Each number is 128 + 24 x the weight over its row's rms, rounded and kept within 0 to 255. Layers, rows and columns count from 0. The size above them is the row's rms in percent of the matrix's.

# layer 6 MLP down (transposed), 2304x576, rms 0.0325, rows 1796-1805, columns 72-143
size [ 96 119 108 104 101  94  99 106  96  98]
[[113  97 129 105 126 126  99 126 138 129  89 143 124 106 114 116 107 115 131 122 108 119 127 131  90  67 104 148 110 117 104 108 150 100 129 103 131 152 131 144 115  76 117 106 115 143 160 126 175 115  79 154 139 101 109 126 142 122 114 115  69 117 166 132 116 129 133  70 163 133 124 115]
 [112 112  94 112  87 158 109 110 116 115 105 117  95 101 139 127 126 153 111 135 149 104 124  97 116 100 141 126 104 135 102 185 171 116 124 106 119 146 154 160 151 139 174 180 117 233 138 113 127 155 119 137 145 126 103  64 140 159 106 115 119 107 133 110 128 183 151  85 117 155 133 144]
 [152 117  98 112 113 187 134 128  97 178 133  91 133 139 139 160 102 150 136 130  78 138 122 135 166 119 112 172 113 162 124 125 114 118  72 125 162  91  84 162 160 120 103 149 121 151 143 138 145 121 132 132 136 132 163 161 150 109 139 152 121 123  89  74 105 131 118 158  82 100 131 114]
 [167 124 101 111 113 154 134  81  89 126  93 102 134 119 152 140 119 136  94 128 169 175 162 140 150 177  97 106 142 150 123 101  95 132 124 122  99 134 145 107 165 140 141 139  70  93 138 152 132  79 140  90 152 119 117 119 141 141 136 126 131 152 116 132 119 103 131 137 154  98 154 135]
 [138 131 144 101 122 137  82  64 122 125 151 134 141 115 107 120 135 123 130 138 128  93 135 136 146 155 167 134 141 161 147 126 118 190 108 161 117 126 129 128 106 111 149 115 122 120 113 111 122  90 123  69 139 127 120  47 112  88 122 125 167 122 160 125 154 111 199 117 132 116 120 121]
 [129 144 101  67 131 107 159 141 145 111 132 161 116 108 105 143 132 114 134 126 127 129 129  92 143 141 145 116 184 123 157 124 114 121  88  91 136 169 145 121 114 141 154 148 144 138 136 127 147 127 148 105  77 127 138 123 138 152 148 118  99 163 121 110 135 106  68 164  97 167 173 156]
 [118 119 108 204 149 146 144 118 114 103 135 129 146  95 145 114 132 156 120  89 186 110 150 176 116 142  99 148 156 134 151 148 113 120 151  97 123 126  92 109 151 137 104 125  88 179 146 138 124 144 118 107 102 110  85 138 145 148 145 160 158 135 165 170 144 101 116 146 105 151 101  97]
 [137 131 110 115 130 159 163 147 112 116  94 151 110 111 147 185 124 151 136 127 136 145  99 123 149 134  86 138 149 130  78 136 136 148 115 163 160 122 151 177  99 136 118 140 148 153 149 113 152 133 141 145 129 145  84 132 135 126 148  91  71 126 139 113 132 142 153 113 171 143 152 125]
 [120 125 150 169 107 141 142 116 147  99 123 164 116 118 146  95 114  77 107 134 143 107 162  85 135 164 158  94 142 160 124 167  97 142  88 123 138 141 121 156 122 157 110 144 109 127 162 117 135  97 108 130 143 149 104 143 148 131 135 108 159  85 139 106 141 143 148 142 123  82 168 133]
 [120 152 122 109 135 115 173 122 141 117 125  80 143 163  97 127 137 129 124 195 125  76  81 116 139 121 103 101 127 118 115 132 109 175 119 124 109 147 150  93 121 171 164 140 182 136 110 152 126 109 136  80 119 146 109 121 126 143 183 138 123  78 124 114 162 144 151 147 105 169 159 101]]
# layer 6 MLP up, 2304x576, rms 0.0343, rows 1797-1805, columns 72-143
size [103 101 103 105  87 100 112 103 100]
[[144 106 160 123 156 109  88  89 129 125 159 148 138 110 124 144 132 120 120 164  93 126 135 166 151 118 119 166 112 142 120 177  88 150 130 117 103 129 103 136 117 115 146 111 144 131 170 126 138 111  87 118 137 103 111 107 148 164 113  86 154 107 127 129 127 141 165 122 105 100 198 156]
 [132 142 145 141 120 109 162  71 115 137 145 142 145  75 125 146 145 114  90 124 118 134 114 141 107 114 125 145 142 139 122 171 105 150 119 117  95 138 171 134 137 140 177 182 102 168 137 126  84 134 125 131 136 140 136 157 137 135 159 142 135 126  98 131 128 126 107 111 141 104 128 109]
 [171 135 109 137  99 117 137 106 141 141 131 131 103 132 105 101 182  98 138 128 118  83 139 102 139  94 151 122 138 152 128 136 123 120 141 125 165 144  95 154 126 120 148 165 135 145 102 104 100 124 138  84  72 127  84 160 110  84 107 111  99 132 108 150 110 121 100 106 137 166 138 131]
 [151 113 150 104 178 150 137 138  86 147 146 106 158 106 107 126 131 113 167 143 145  89 135 124  70 126 100 163 126 136 120 136 141 122 141 108 121 144 106 183 119  86 146 141 121 126 119 111 139 157  93 150 160 130 155 140 127 147 111 125 112 135 138  98 167 130 128 106  84 160 156 122]
 [ 81 141 153 174 164 134  59 123  97 126 100 128  82 130 149 127 127 145 152 135 127 102 140 174 151 107 155 133  79  73 123 125 104 139 147 165 135  86 105 138  92 139 155 113 138 149  96 149 172 126 108 141 146 125 102 124  92 128 112 153 143 131 138 141 149 125 149  99 144 104 102  99]
 [159 133  81 149 157 133 116 138 122 154 134 111  82 113 127  83 132 131 105 131 116 137  92  91 103 114 138 130 105 128 142 172 110 124 113 108 156  92 150 117 160 103 181 124 172 150 152 147 136 134 137 119 150 116 159 148 160 109 108 127 140 119 131 163 159 171 112 116 116 134 126 154]
 [138 170 129 129  95 112 132 141 104  89  97 122 125 154 141  96 124 113 127 133 122 136 172 115 102 126 189 105 111 159 159 104 128 152 130 143 116 133 106 110 127 140 144 129 197 164 115 130 108 113 105 114  85 116 129 138 110 133 117 147  96 172  94 164 134 112 130 119  91 129 119 170]
 [103 162 133 146 138 130  92 133 159 108 112 133 111 104 153 124 142 134 136 182 115 138 153 148 136  92 117 125 145 147 114 147 129 146 179 146  94 123 141 121 134  75 110 130 136 161  94 195 138 126 126 187 123 135 137 148 130 141 133 126 101  55 142 123 156 117 132 139 141 144  94 128]
 [161 119 157 116 135 120  95 121 157 142  81 160 164  86 143 128  90 128 128  66 117 141 115 108 137 136 104 170 161 128 175 111 131 126 118 110 140 112 121 129 131 105 144  95 114 114 125 104 103 134 149 132 133 134 142 151 136 161 112 126 134 158 125 122 115 163 137  88 166 135 151 134]]